config.toml
n_layer = 11
n_head = 4
n_kv_head = 4
d_mlp = 256
vocab_size = 25888
norm_place = "pre"
rope_fraction = 1.0
attn_scale = 0.177
lr = 0.0169
beta2 = 0.99
decay_fraction = 0.8
final_lr_fraction = 0.0
Each number is 128 + 32 x the weight over the matrix's rms, rounded and kept within 0 to 255. Layers, rows and columns count from 0.

# layer 6 MLP up, 256x128, rms 0.314, rows 148-182, columns 64-127
[[157 120 134 123 109 134 184 148 102 162 156 121 150  68  90 199 149  80 100 139 107 187 134  87 103  96 144 134 147 114  64 144 148 132 121 109 109  78 116 151 155 152 115 113 147 145 156 115 173 106 109 118 152  97 123  91 117 130 167 142 147 106 150 130]
 [129 170  93 161 149 100 108  87 145 128 162 137 148 119 159 162 130 139 185 109 120 116 135  81 120 163 122 178  95 110  63 133 110 141 142  80 159 100  74 117  83 139 102  96 179 127 135  70 103 127 145  97 121  90 123 162 191 124  92 154  50 155 153 104]
 [ 89 144  90 115 120  37  52 154 131 100  74 133 181 142  57 113 154  88 114 128  87  97 132 130 151 127 168 158  97 144  95 175 205 133 161  99 162 104 109 144 141 133 103 158 164 167 149 143 130  65  87 139 168 176 186 164 167  93  72 168 115  78 138 137]
 [130  86  74 133  99 114 155 157 150  85 129 137 162 178 110 140 158 116 165 160 109 118 153  68 106 125 128 100 139 152 153 121 176 107  73 139 163 157 172 132 110 126  75 153 128 167  65 136 119 110 156  86 156  95 133 106  72 102 113 108 111 150 103 114]
 [122  79 111  95 103  94 143  91 108  82  96  91 145 139 157 142 175 130 124  57 138 125 121 113 122  90 108 159 107 122  91 132 149 177 150 122 125 139  78 157  97 101  72 190 169 107 121 126 178 151 171 102 166 138 150  95 151 106 126 133  99 131 105 100]
 [136 115 169 129 138 118 117 111 138 136 141 117 158 134 141 148  75 161 156 118 130  58  70 131 120 107 132 117 136 184 122 123 124 134 174  54  99  84 134  92  92 100 139 150 130 110 106 115 135 123 160  84 164  72 165 121 122 149 155 200  71 120 118 126]
 [ 90 108 132 135 180 134  99 114 181 125  93 205 173 133 122 144 117 177 165 183 140  99 250 130 123 133 124 168 168 123 167  95 154 151 146 138 170 106 138 122 102 133 105 175  80  65 138 111 106 115 156 120  86  84 125 112 113  57  85 133 111 129 161  71]
 [124  89 129 117 114 151  87 108  83 100 137 156 165  86 120 168  95 111 120 186  95 132 177 177  86 136 136 105 112 182 112 145 145 175 170  40  91 115 121 156 126 115 168 117 133 142 151 102 165 140 160  93 134  87 106  79 165 121 123 131 141 125  88 110]
 [122 151 106 139 129 143  82 129  95 111  75 144 110 153 149 152 130  59 175 144 163 149 151  88 130 162 126 148 110 132  81 128  91 127 147 134  92 149 125 122 165 182 146  79  79 146 123 121 158 120 152 103 169 137 116 111 137 158 128 148 131  78 148 135]
 [108 121 196 112 149 193 154 191 117  76 185 105 172 120 156 136 148  87  92 106 139 121 116 162 121 119 102  65 135 118 101 125 151 155 120  93  84 102  79 130 144  74 131 114  93 123 131 129  89 171 132  98 145 136  97  78  96 170 166 143  82 114 140 116]
 [108 162 142 104 133  65 148 133 171  99 157 111 151 117 115 107 104  90 127 101  92 131 137 170 123 106 101 117 167  95 146 129 123 111 170 167 147 123 108 150 142 105 120 118 153 118 121  95 124 195 109 133 104 119 142 104 144 141 154  56 100 157 106 140]
 [121 107 154 142 128 143  85 150 139 175 107 140 146 140 127  99 105 141 125 180 133  96 173 108  57 119 116 127 120  71 116 170 142 159 115 118 151 112 176 119  92 190 140 140 140 157 164 131  94 138 152 148 125 169 140 120 163  66 125 112 138 131  89 141]
 [127 136 124 149 157 173 123 200 138 117 135 114 173 156 115 105 156  99 172 106 127 154  80 167 103 100 140 166 206  82 132  93 130 152  93  95  93  62 199 127 171 124 150 139 172 174 104  79 155  90 110 185 144 119 109  90 102 121 117 157 107 138 100 187]
 [140 120 106 102 106 107 144 121  88 118 145 172 111  94 104 143  70 146  84  96  85 113 120 136 178  84 142 118  90 160 135 143 143 112 167 114 207 165  79 126 129  96 145  85 117  53 189 125 124  94 188 134 166 113 119  86  90 153 123 113 151  88 106 154]
 [ 82 173 129  72 138 154 132 146  96 139 102 173 124 101 118 142 151 128 105 107 100 138 192 145 134 167 112 154 157 126 151 144 109 140 157 147 103 123 118 182 110 145 107 168 110 101 143 133  91 122  76 133  76 160 106 162 141  99 115 100 130 117 162 157]
 [ 91 115  75 125 126 120 129 168 168 126 105 115 162 195 150 125 140 115  78  87 130 166 133  99  49 165 131 115 162 147 168 130 117 126 119 106 155  59  64 101  88 186 125 113 111  90  98 112  85  92  67  89 162 127 107 133  86 142 120 110 111 108 111 106]
 [170 124 129 134 110 106 166 146  93 131 107 122 157 136 108  88 107 137 118 130 153 109  64 201 133 163 122 126 141  97 108 168 109  78 140 135 123  92 146 174 179 167 143 108  43 149 168  43 108 137  71 149 124  67 110 121 124 115 112 148 148 211  89 120]
 [100 166 158 143 163 107 137 163 126  65 124 162 205 146  79 167 136  96  97 119 156  59 155  77 120  91 124  79  87  91 174  97 151  75 138 112 144 130 132 179 162 135 145 134 142  94  95  95 110 105 152 136  90 125 160 156  78 163 113 111  95 120 144 154]
 [101  72  94  91  66 132 147 167 104 177 168 191  60 100  84 135  99  77  93  82 109 192 136 165 112 114 138 182 122 126 100 135 172 103 122  65 194 124 170 149 137 139 154 148 135 120 172 107 117 141 163 179 126 162 128 152 131 120 135 151 155 141 139 100]
 [118 134 142 145  35 141 101 120 138 129 166 108 156 102 106 164 159  79 121  94 127 133 140  82 184 176 136 102  72  62 148 150 127 176 140 154 159 158  93 101 144 178 120 117  74  90 144  97 133 111 174 132 148 119 144  80 133  14 124  97  83 102 136 150]
 [126 118 126 128 102 143  77 120 130 122  83 110  99 171 105 132 129 144 115 108 205 129  94  91 184 169 128 111  93 158  72  82 137 192 106 129 105  90 160 139 139 148 124  83 127  93 155  74 149  97  97  72 133 179 142 119  96  91 128 133  63 137 121 167]
 [150 169 131 141 115  67 164 114 139 174 202 132 104 137 106 120 150 145 113 162 116 111 202 100 130 125  70 128 110 175 103 202 146 146 135 138 120 117 116 187 171 146 124 138 120 174 192 148 136 113 106 101 127  94 163 109 109  85 144 171 142  91 113 164]
 [118 155  76  75 159  49 144  88  64 186 124 181 181  73 142  51  82 136  89 134 159 108  75  64 113 116 156 111 114 135  94 132 102 102 157 144 152 149 144 129 123  63 126  94 104 113  95 134 114 114 187 137 168 116  71 170 152  97  81  93 160 158 138 145]
 [120 200 122 109 132 168 125 167 159 137 126 134 100 160 107  84 116 162 159 177  61 159 158 109  53  97  85 125 150 127  82 121 113  97 111 100 192 126 166 119 138 179 158 149 114 165 186 159 144 164 146 111 139 126 110 120 137 136  88 115  87 172 114 145]
 [105 140 148 124 128  80 109 170  87 118 170 117 138 114  90 130 104  93 101 155 106 121 106  78 139 115 180 168 119 135 168 104 126  96 154 189 124  66 152 142 112 130 159 154 150 143 108 136 164 123 114 123 101 162 129 115 160 163 116 119 151 137 121  83]
 [103 123 146 127 162  64 128  70  89 124 138 184 172 146 127 133 121 119 153  84 156 142 129 152 181 143 150 137  64 137  94 131 139  95  89 151 104 116 126 112 114 101 157  97 144 125 101 114 155 155 102 142 119 152  85 160 113  97  96  50 139 135 114 113]
 [160 110 127 157 113 144 138 123 160 129 112  80 153 131 163 115 155 168 138 156  89 126 150 116 160  86 131 171 150 167 120 143 101  82 161  70 105 212 177 169  48 165 131 129 143 173 149 176 105 136  78 155 126 122 158 163 156  95 146  95 135 110 126 133]
 [116 146 132 127  67 109 174 158 105 108 138 118  96  99  84 103 152 163  32 144 166 134 152  75 132 155 102 108 151  82 130 161 109 109 139 183 132 118 127 169 141 141 159 139 158 152 128 157 142 121 143  70 125 160 124  92 153 146 128 210 140 178 140 119]
 [114 137 128 119  94 165 128  93 167 138 169 158 135 146 149 171 183 165 135 178 124 180  95 126 189 137 102 168 152 184 127  46  94 137 160  94 107 118 102 182 165  85  82 112 132  54 204 159 152 122 125 154 151 176 197 133  99 151 134  69 191 148 131 131]
 [136  77 121 162 137 121  96 123 164  96 115 132 118 168  54 117  94 153 115 155 123 103 157 134 103 154 189 126 149 147 134 126  84 118 116 120 102 135 127 120 129 151 108 113 171 171 142 162 142 129 162 156  94 123 117 145  83 143 122 197 127 138 135 176]
 [ 92 137  76 129 108  89 149 123 101 168  85 149  85 104 176 143 111 110  85 121 169 115  96 122 132 176 136 129 131 187 167 107  99 181 135 151 102 160 110 131 160 133  89 119 129 110 157 151  90 127 153 145 158 117 156 126 147 191 131  84 112  83 136 137]
 [136 120 148  68 138 141 194 108 137 104 125 167  99 143  97 145  45  87 211 140 162 154 124 125 161 117  66  84  74  66 116 128 188 128 103 121 167 127 145 190 127 149 105  95 116 159 152 131  68 169 151 158 109 131 183 116 192 126 113 160  87 148 136 122]
 [103 108 163 108  67 114 138 148 142  84 130 113 120  98  89  94 146 120 116  92 140 144 139 159 139 160 133 121 205 113 134 131 127 126 151 125 121  63 136 102  72 112 121 114 173 145 141 139  95 113 161 169  80 156 144 126 172  89 124 146  93 173 139 188]
 [105 170 112 144 158  92 152  67 159 153 151 183 141 191 110  95 115  81  99 131 127 138 144 165  82 131 125 142  69 115 123 204 150  92 143 162 145  84 142  64 115 150 144 122  81 144 125 134  86 133 131 140 126 107 107 188 118  69 104 132 160 129 124 142]
 [122  30 144 141 135 151  89 107  73 171 141 113 163 112  61 172 141 148 143 174 114 208 170 121  82 112 121 173 144 110  93  95 102 124 173 129 136 164 137 224  94 117 135 120 151  86 172  75 154 156 128 106 109 139 123 174 125 127 174 188 119 135 170  61]]
# layer 6 MLP down (transposed), 256x128, rms 0.298, rows 148-182, columns 64-127
[[111 143 196 155 107 105 140 141 104 161 136 113 159 128 145  99 137 172 142 139 110 102  92 166 105 125 168  99 134 147 157 143 110 156 117 104 153 154 179 145 109  87 125 161 210 133 104 163  91 152  73 177 107 152  62 108  89 118 121 123 109 120 125 147]
 [110 124 104 119 160 149 134 100 109 117 140 141 132 114 126 117 175  94 137 126  64 107 178  98 161 177  87 192 156 137 111 141 148 129 165 170 108 111 108  79  84 138 134 131 161  43 165  94 145 133 119 102 125 108 127 144 149 163 106 120 107 182 117 114]
 [129 114 106 127  98 135  88 140 116 120 163 119 120 169 120  97 168 143 168 125  97 120 132 120 109  94  94  77 136 114 101 121 164  16 139  72 131 157 105 135 130 172 120 186 102 155 149 129 112 113 128 110 201 143 202 171 127  75  62 140 141  54 126 140]
 [107 102 124 108 165 114 129 132 125 196 149 144 108  98 136  83 125 173 133 114 137 100 204 186 143 131 181 124 173 150 155 118 116 113 160 169 123 137 146 186 143 155 120 109 113 118 112 213 157 155 148 103 165 126 155 125 160  96 155 160 102 105 193 142]
 [147 138 134 101 135 149 153 166 157 143 105 231 154 126  73 135 144 152 110 151 142 113 135 149 126 183 144 110  68  97 179  99 124 156 104 127 119 126  90  82 143 153 119 104 126 153 115  93  75 171 135 164 117 114 148 174 130 148 140  92 150  90  60 138]
 [123 138 141 129 164  65 186 186 138 124 142 114 133  77 106  49 180 155 154 189 134 110 134  94 122 184 140 136 139 107  66 165  63 169 138 136 156 129  95  82 134  81 119 132  84 123 140  99 162 210  88 141 132 167 122  82 156 120 116  80 184 169 128  54]
 [105 145 105 192  95 139 131 121 100  57 140 115 122 167 157 124 122 186 168 122 111 115  97 106 116 156 100 165  78 126  63  69  78  97 147  97 158 141 168  90  37 148 175  99 144  72 105 129 139 181  73  94 140 131 118 156  81 104 103 182 149 175 144 141]
 [121 155 191 156  98 112  98 164 158  91 127  97 120 135 148  97 141  89 106 154  84 112 141 164 160 180 122 112 127 122 110 164 120  80 139 108 136 183 127 128  99  69 169 103 162  93 156 145 115  95 133 140 102 106 114  76  96 151 107 144  91 114 121 170]
 [ 88  51 151  47 157 118 179 154  94 107 181 121 123 165 106 120 133 110 162 144 108  64  84 172 118 108  89 115 126 105  79  98 136 204 111  82 107 115 149 152  88 113  84 122 145 135 154 103 108 114 203 164 159 155 172 172  85 171 114 162 145 121  94  56]
 [125 191 132 126 122 165 114  74 101 156 144 129 113 154 132 150 122 124 117  95 102 149 161 123 140 120 118 134 107 121 151  93 113 116 135 166 129 114 187 127 159 152 135  71 158 152 131 131 171 118  96 164 117 108  69 118  97 160 142 100 141 160 109 132]
 [139 106 171 164 157 165 124 146 142 179 135 136  28 144 124 123 184 127 156 154 118 125 172  65 164 132 157 159  54 115 115  98 144 131  79 133 109 115 166 163 138 132 166 138 163 169 101 129 181 205 124 143 131 143 127 143  83 154 130 112 128 141 156 130]
 [102 127 107 117  86 114  66 132 132 128 120 143 175 116 129 180 110  98 105 106 167 131 135 130 141 126 162 105 170 159 145 108 113 174  69 179 107 115  66 127 126 150 144  45 115 202 149  91  64 118  94 116 108 136 115 100  78 164 117 107 146 120 175 134]
 [153 156 126 134 124 141 119  84 109 138 131 154 167 123 154 167  74  85 105 103 135 113  88 179 198 106 207 155  50 187 122  78 145  90 124 124 131 135 115 169 122 212 114 150 136 189  89  86  99 161 120 124 163 165 131  44 123 199 112  96 131 136  67 153]
 [182 107 106 113 113 140  93 192 130 129 182 121 138 106 121  80  89  94 110 131 117  97 122 120 139 109 130 192 138 122 129 175  64 118 125 147 175 143 168 110 114  40 111 103  93 142 135 123 156 110 116 149 145 103 124 138 155 124 182 163 160 141  87 143]
 [156 130 111 179 108  90  71 113 141 117 100 104 150 130 108  87 129  75 152 133 129 155 144 132  91 168 145 181 110 153 150 155 143 157 116 140 108 117 150 164  89 114 136 124 141 156 115 143 174 147 133  92 128 127 190 103  78 141 134 153  87 177 117  95]
 [178 152 108  70 167 120 145 159 144 140 127  94 128 193 165 131 144 120 108 182 162 131  95  90 138  99  76 165 162 144 128 128 100 165 140 144 146 149 170 113 139 196 180 106 131 124 128  86 108 176 103 104 113 139 134 143  98  57 145  80  90  95 198  98]
 [ 85 163 111 125 141  38 127 134  83 115 156 121 115  68 123  90 124 138 161 114 137 135 123 135 125 115 148 224 138 121 138 137 141 115 161  92 106 151  94 100 134  88 126  90  65 115 121 180 121 168  96 147 149 165 115 121 117 110 107 104  91 102 140 141]
 [149 101 160  97 123 178 102 111 121 131 126 148 101  64 137 144 148  84 138 140 117  59 120 148 112 125 159 129 110  93 105 127 125 117 107  53 134 123 148 109 118 117 107 163 139 172 138 101  93 108 143 126 111 146  90 116 107 189 150 113 133 110 177 132]
 [117 129  86 177  75 190 110  96 158  51  94  42 140  85 120 135 113 108 109 127 152 165 190  83 126 147  87 109 155 119 153 174 114 145 145 140  96  73 111  45 104 147 168 161 154 151 121  96 142  96 198 130  88 119 176 136 118 149 125 120 109 123  71 108]
 [117 119 106 210 158  46  98 117 128 139  65 146 153 128 140 174 119  65 163 118 135  95 167  62 153 125  94 140 110 130 133 128 198 138 163 173 153 143 158  77 129 172  94 176 147 132 159 123 162  98 155 158 183 121 100 185 120 112 113 128 126  58 165 145]
 [125  88 176 161 157 110 132 151  91 106 119 133 100 114  72 121 170 118 103 116 140 115 139 153 143 110 174 161  93  84 140 119 119 168 111 128 152 140 119  95 131 131 155 106  60 153  97 172  27 105 109  97 221 104 114  80 173 100 165 134 152  70 128 141]
 [168 121 183 106 118 183 143  88 126  73 155 125 133 189 148  76 117 118 108 109 118 126  56 135 127 142 126 111 156 150 212  95 148 156 111  65 161 143 111  49 127  77 113 133 127 108 142 118  65 111 184 111 168 156 178 153 159 132 111  94 141  83  96 147]
 [ 84 141 143 118 155 111  32  79 120 166 128 138 112 131 144 132 139 143 138 141 182  56 146   3 101 114 108  95 136  91 120 143 126 155 118 184 187 123  94  93  92 147 110 155 131 166  84  37  93 119 174 162 121  99 141 141 121 150  61 121 113 120 111 141]
 [122 121 131 113 122 153  99 165 136 138 125 109 120 101  95 118 141 141 108 109 188 171  90 114 123 101 138 151 160 136 151 153 148 120 126 142 161 162 155 128 130 210 139 213 124 178 165 146 195 138 121 112  69 135 139 122 133  88 120 124 154 139 108 167]
 [114 144 145 150 132 134 153 171 129  54 103 154 103 149 131 169 150 137 153 130  94 181 141 158 125 111 177 120 135 174 166 168 102  78 103 126  44 139 159  86 113  87 123 165 105 114 140 160 119 102 181  97 128 140 100 181 138 128 149 127  81 169  97 119]
 [123 106 123 107 121 150 124 176  53 112 115 122 121  95 105 178 141 165  91 162 112  99 110 145  84 132 139  94 151 110 106 147 159  93  99 108 159 107  91  75 124 158  88 132  54 127 118 129 118 213 130  89 105 180 103  96 123  52  95 122 120 144  88 101]
 [114 129 137 137  95 114 195 131  99  73 145 140 124 123  98 149 147 116 109 163 116  81 127 153 110 136 131 145 140 117 158 136 143 106 149 115 147 146  90 114  38  78 105 138  20 123 133 139 156 114 129 130  89 114 149 133 106 121 127 112 102  92  78  71]
 [112 142 140 130 165 169  76  93  93 139  86 141 154  93 143  91 123 109 115 101 120 134 103 166 150 138 203 151 113 150 121 134 122 194 138 136 104 168 136  98 147 132 119  67 161 133 112 121 193 136 168 163 159 130 113 141 149 126 120 110 164  90 118 147]
 [192 121 111 185  60 127 161  89 129 161  98 188 127 132 130  95 112 142  82 156 162  69 178 157 164 129 144 137 178 127 161 101 131 138 109 136  96  97  96 158 151 140 124 177 154 140 139 120 183 132  93 137 148  98 139  89  87 168 180 126 117 117 168 131]
 [130 119 113 116 117 165 119 162 119  59 112 126  81 179 100  89 118 124 124 112 103 131 126  84 183 162 116 122 150 109 122 133 151  90 117 136 147 123 108  45 109  79 160 162 122  81 153 206 127 116 122 112 114 124 144 124 156 109 136 142 117 146  55  94]
 [118 166 131 146 132 131 129 181 136 117  90 164 105 112  96  85 129 114 129 148 109 146  91 155  98 138 109 127 143 111 111 165 131 128 154 139 110 113 142 132 126 118  92 159  79 104 160 135 194 143  97 129 105  96 119 151 155  83 101 167 114 147 119 126]
 [119  81 133 120  92 100 106 103  44 156 125  89 116 119 140 145 133 143  98 166 143 126  89 135 102  77 136 117 136 106 145 171 162  94 136  55 110 152 136 132  63 104  66 133  53 133 124 128 193 130 128  76 148 141 105 152 111 126 142 111 123 124 102 180]
 [119 129 106 139  83 169  87  85 143  90 207 173  70 130 128 144 141  88 151 116 175  99 146 146  97 172 134 150 143 133 136  95 159 135 166 156  97 151 149 113 159 144 154 188 134 202 161 111 172 176 161 153 113 109 168  60 149  93  85  40 181  94 116 147]
 [ 90 162 127 114 150 173  68 105 143  95 152 126 143 154 124 104 120 107 179 101 123 145 127  62 101 185 126 147 163  80 179 175 146 111  90 148  62 164  98 119 103 149 136 109 152 109 196 127  83 129 110 129 123 107 107  86 138 130  62  88 155 123 106 149]
 [116 161 178 171 116 120  66  72  73 182  83 152 175  98 101  68 134  38 140 146 115 153 105 186 180 165 133 102 117 120 122 117 100 105 167 116  92 143 153 164 104  98 143  60 113 137 114 117  69 132 168 119 177 139 105 141 131 173 101 178 115 135 142 101]]
# layer 6 MLP gate, 256x128, rms 0.304, rows 149-183, columns 64-127
[[119  99 140  85  97 104 129 154 107 106 135 110 131 114  77 112 223 124  73 139 137 219 122 128 181 162 169 114 131 129 141 140 162 175 205 126  94 178 153 131 165  73 108 107 159 196  63 102 142 120 158 213 121 187 170  73  83 103 124 155 108  78 157 110]
 [112  78 166 184 138 100 153 178 135 114 161 160 126 134  82 122 148 200 105 142 114 132 172 136 131  98 122 142 108 167 103 174 122 117 120 176 135 143 147 118 119 159 111  97 135 120 183  94 111 138 178  70 188 123  72 136 128 141 130 159 130 185  81 118]
 [156  85 161 113 102  93 113 103 159  91 139 152 133 114 143 170 134 120 145 188 150 129 115 103  79 100 103 179 115 110  73 118 153  94 138  89 104 156 147 100 112 141 125 177 159 100 117 144 132 114 162 115  89  76 114 128 123 159 123 117 156 140  70 142]
 [114 148 120  55 142  67 189  99 116  76 105 118  52 132  89 153 114 145 123 176 125 145 172 143 152 114 100 153 119 139 145  89  29 103 185 166 113 127  39 131 172 154 159 155 129 125 137 178 144 152 155 105 153 174 138  94 158  95  96 148 111 103 125  68]
 [158 115  81 126 111  53 141 109 137 117 167 127 132 162 120 115 125  93 100 156 164 114  56 114 109 165 109 196  83 121 110 133 108 186 199 136 126 119 133 121  95 132 127 105 107 152 125  89 169 181  99 164  84 127 155  80 102  85 160 111 157 137 175  96]
 [ 67 132 166 176 165 139 161  71 110 180 130 152  89 144 111 126 135  68 103  80 145 114 126 143 102 155 120 108 132  96 138  95 140 160 130  96  80 144  80 144 148 122 146 125 119  80 122 151 141  69 164 125 116 138  96 112 123  64 128 120  71 131  99  97]
 [119 141 180 113 121 122 104 151  77 153 100 182 125 128 151  55 164 126 107 176  59 131 125 137 130 168 126 142 118 111 135 186 142 120 160  90  67 134 138 110 145  75 147  84 186 158 143 133 114 140 125 147 140 181 148  40  83 137  99 158 105 189 125 136]
 [183 168 137 167  97 159 152 156 145 112 111 173 157  98 135 136 150 115 161 138 111 133 172 112  85 239  82 170 121 124 116 153  79 110 171  79 122 201  92 103 154  99 186 105  94 163  76 146 161 129  71 168 125 132 125 165 150 129 128  64 107 130 150 112]
 [ 69 100 116 124 109 152 111 172 114 108 123 148 106 128 157 120 144 131 114 149 101 117 144 178 114 129 165 106 125 147 112 120 154 115  89 187 120 120 127 173 163 126 107  99 121 113 158 127 117 146 175 109 149 116 136  76  40 129 136 158 118  71 118  85]
 [122 108 154 149 131 180  83 103 104 106  85 168 103 127  84 130  75 105  93 114 130 154 132 154 133 130 137 128 141 162 111  81 118 156 103  68 144  95 109 100 142 109 160 103 124  68 110 194 116 110 184 139 150 168 150 146 135 135  90 152 154  96 137 125]
 [148 157 136 142 132 155 151 104 105 159 126 126 122 114  89 130 113 186  95 186  94  83 182 124  88 181 137 168 131 145 100 111 102 129 112 109 114 150 143 113  64 112 127 135 134 106 137  81 122 141  96 192  90  83  86 131 126 138 209 117 126  78  98 131]
 [154 140 138 104  93  86  67 158 139 122 155 108 128 163 148 126 100 120 141  75  93 155 135  82 179 104 120 101 122 145 118 148 118  79 149 128 107  93  39  55 104  96 139 177 143 130  95 155 178 149 190 174  95  81 118 223 116  92 138 133  68 104 105 152]
 [135  97  99  65  76 136 122 168 106 134 118  86 168 134 136 134 152 146 127 150 128 109 112 159  96 179 144 143  94 119 131 158 108 113 151 131 165 132 159 110 133 138 175 126 129 154 106 105 147 133  80 167 147 135 121 140 137 130 147 151 137 133 121 140]
 [157 129  93 176  69 107 109 111  85 105  49  97 150 107 132 101  67  88 134 126  93 105 154 124 106 151 183 144 154 144 126 148 118 124 135  93 163  99 103 137 170 142 131  95 121  85 126 119 153 150 121 104 127  92 169 101 199 108 117 140 163 135 121  82]
 [103 143 167 117  95 169  97  92 118 127 106 121 108 107 173 101 172  63  85 131  74 115 137 127 104  62 145  78 177 141 114  96 144 112 172 123 198 126  77 108 157 143 165  94  99 105  92 152 135 132 164  99 163 176 146 165 114 167  88 123 161 115 151  57]
 [131 115 148 115 104 137 105 169 160 145 171 106 105 148 147 161 133 194 117 120 177  76 155 129 158  86 212 157 211 131 163 119 109 134 145 144  98 134  96 110 108  98 167 113 115 112 150 129 133 134 161 185  93 148  70 221  91  99 158 113  97 150 107 160]
 [171 131 144 135  92 113 151 144 151 117  86 167 154 157 120 169 151 132 148 158 113 147 128 141  94  95 138 112 138  97 162 113 134 159 133  90 136 115 161  71 126 132 144 122 102 131 155 141 121 191 164  88 127 143  65 142  84 182 150  67 121 110 132  69]
 [ 64  72 106  58 113 104 136 124 152 180 184 181 130 175 114 148 151 103 155 125 124 213 141 141 168 145 132 177 127 105 153 144 139 107  95  90  92  93  87 124 152 137 159 114  98 128  97 160 142 185 161 150  72 131 104 155 159 116 198 162 148 153 130 114]
 [137 126  66 112 134 147 177 123 130 145 106 104 161  72 126 126 107 133  82 165 142 163 126  66 127 173 180 116 129 136 121 111 179  69  82 133  97  77  97 119 149  80 159 118 105 102  97 113  69 141 151  87 112 158 201 100 156 162  90 150 126 188 156  73]
 [174 138 150 182 147 133 139 116 160 105 172 133 115  72 121  78 150  97  98  71 117 116  58 187  84 162 161 144 121 170 159 175 114 128 110 138  97 140 145  99 132  91 147 167 137 116 104 109  80 154 145 115  79 126 188 118  77  91 109 105 115 139 175 166]
 [ 81  82  67 174  87 137  96 184 138  96 119 134 141 235 201 136 190 155  54  96 143  78  71  83 148 141 155 180 133  93 176 109 104  96  96 130 126  91 129 131  95 144 168  94 143 158 127 157 164 150 137 130  98 162 117 106 151 164 144  80 121 103 121 110]
 [155  53 131  96  62 202 175 124  85 162  95 150 137 150 138 162 111 146 135 149 136 109 185 119 100 115 113 192 132  72  25  98 132 172 137 140 100 161 117 108 167 161 117  76 144 107 111 128 137 166  95 165 124 215 121 129 177 153 157 156 131 190 129  86]
 [ 56 120 113 135 162 123  94 174 199 143 146 120  66 100 146 140 142 167 164 104 109 137 186 116 115 134  89 116 132 126 209  89 136 102 104 105 198 190 122 132 129 108 168 157 108 153 144  94 102  86 145 115 135 137 169 175 115  92 126  94 111  88 114 130]
 [112  89 121 156 137 146 105 123 131  56 136  99 130 157 150 150 139  77 149 144  88 112  98 140 135 201 154 149 142 153 147 122 207 118 134 182 149 117 108  98 128 136 115 159  97  85 152 155 168  88 149 202 113 130 135 142 180 186 166 159 133 144 161  77]
 [103 141 141 132 149 104 105 161  82 103 119 134 136 123 123 155 119 150 132 157  84 137  96 161 126 154 133 136 137 148 130 151 110  99 119 117 103 115 119 139  91 101 132 106  68 122 147 127 119 147 104 101 107 133 148 199 122  49 133 145 101 157 101  92]
 [113 118 134 163 112 167 150 128 122 143 137 128 152  98 135 148 143 164 159 202  42 167  90 158  89 100 120 147 187 103 121 153 150 144 149  74 145  98 131 128 105 184 126 110  80 158 134 167 116 150 132 145 111  93 115 128 150  95 148 110 118 132 134 160]
 [187 124 159 110 212 100 128 204 103  64 112 150 144 160 117 100 130 211 159 148  67 129 241 128  86 155  27  98 128 115 202 130  89  93  83  18 180 136 167 175  64 150 156 165 144 198 151 128  90 153 136  91 136 200 155 118 127 144  99  97  39 150 153  87]
 [117 159  87  75  96 125 113 151 146  68  47  90 111 130 130 163  87 149 134 104  95 105 195 114 150 169 119  77 131 150 101 128 138 152 108 172 104 184  77  89 126 139  95 144 137 113 124 133 122 148 114 131 128 152 112 125  86 113 141 110 157 133  94  86]
 [109  61 143 158 174 144 121 156 103  96  88 100 120 162 142  87 184  87 195 109 174 109 143  96 127 118 157 139 137  91 134 159 135 132 102  69 101 170 151 174 136 143  56 107 140  82 151 170 136  91 124  85  79 154 146  95 178 136  96 187  90 105 148 124]
 [ 88 132 150 126 150 123 143 149 136 138 104 202  76 148 157 148 133 172 141 144 133 127 109 180  99 211 168 136 121 126 146 143 119 140 168 162 168 117 133 140 120  93 104  94  69 135 112 125 150 155 127 125 159 102 162 152 177  99 137 110 109 124 131  95]
 [154  91 149 160 105 171  61 139  98 139 107 105 149 119  97 127 137 133  97 151  93  65 125 145 181 124 150 116  74  84 128 124 113 139 176 160  79 112  79 107  77  58 113 113 115 214  93 109 111 104 131 100 141 168  98 153 120 109 139  82 157  43 106 123]
 [143  94  98 118 104 134  90 149 147 135 131 150 128 114 143 140  65 174 132 126 123 124  78 121 113 145 158  79 120 102 123 115 138 156 155  98  56 118 154 168 126 208 105 158  86 126 112 165 191 160 120 153 122 124 134 141 101 152 131 102 162 130 166 165]
 [122  65 132 111 132  99 173 149 164 112 145 109 102 112 163 119 109 140  30 141  85  77 102 148  66 128 102  83  78 111 120 164 179  67 129 123 137  98  90  72 106 108 120 158 136 149 124 157 117 143 125  91 191 167 114 202 150 153  78 109 190 171 171  51]
 [151 134 134  96 138 139 106 141 117  78 133  72 154 125 164 136  63 119 117 104  94 148 107 162 142 114 100 127 107 131 125  46 128  79 153 117 136 106 120  79 189  63 109 128 128 109 106 113 116 180 158 146 102 146  78 153 167 132  38 141  99 178  94 138]
 [131  96 143 191  94 146 111 106  64 158 105 152  99  81 139 117  89 137 116 116 169 107  98 125 175 112 116  95  87  93 133 173 144 154 160 124  51  99 167 133 155  95  99 205 116 133 134 108 202 104 162 140 129 110 108 116 121 120 117 107 156  97 172 117]]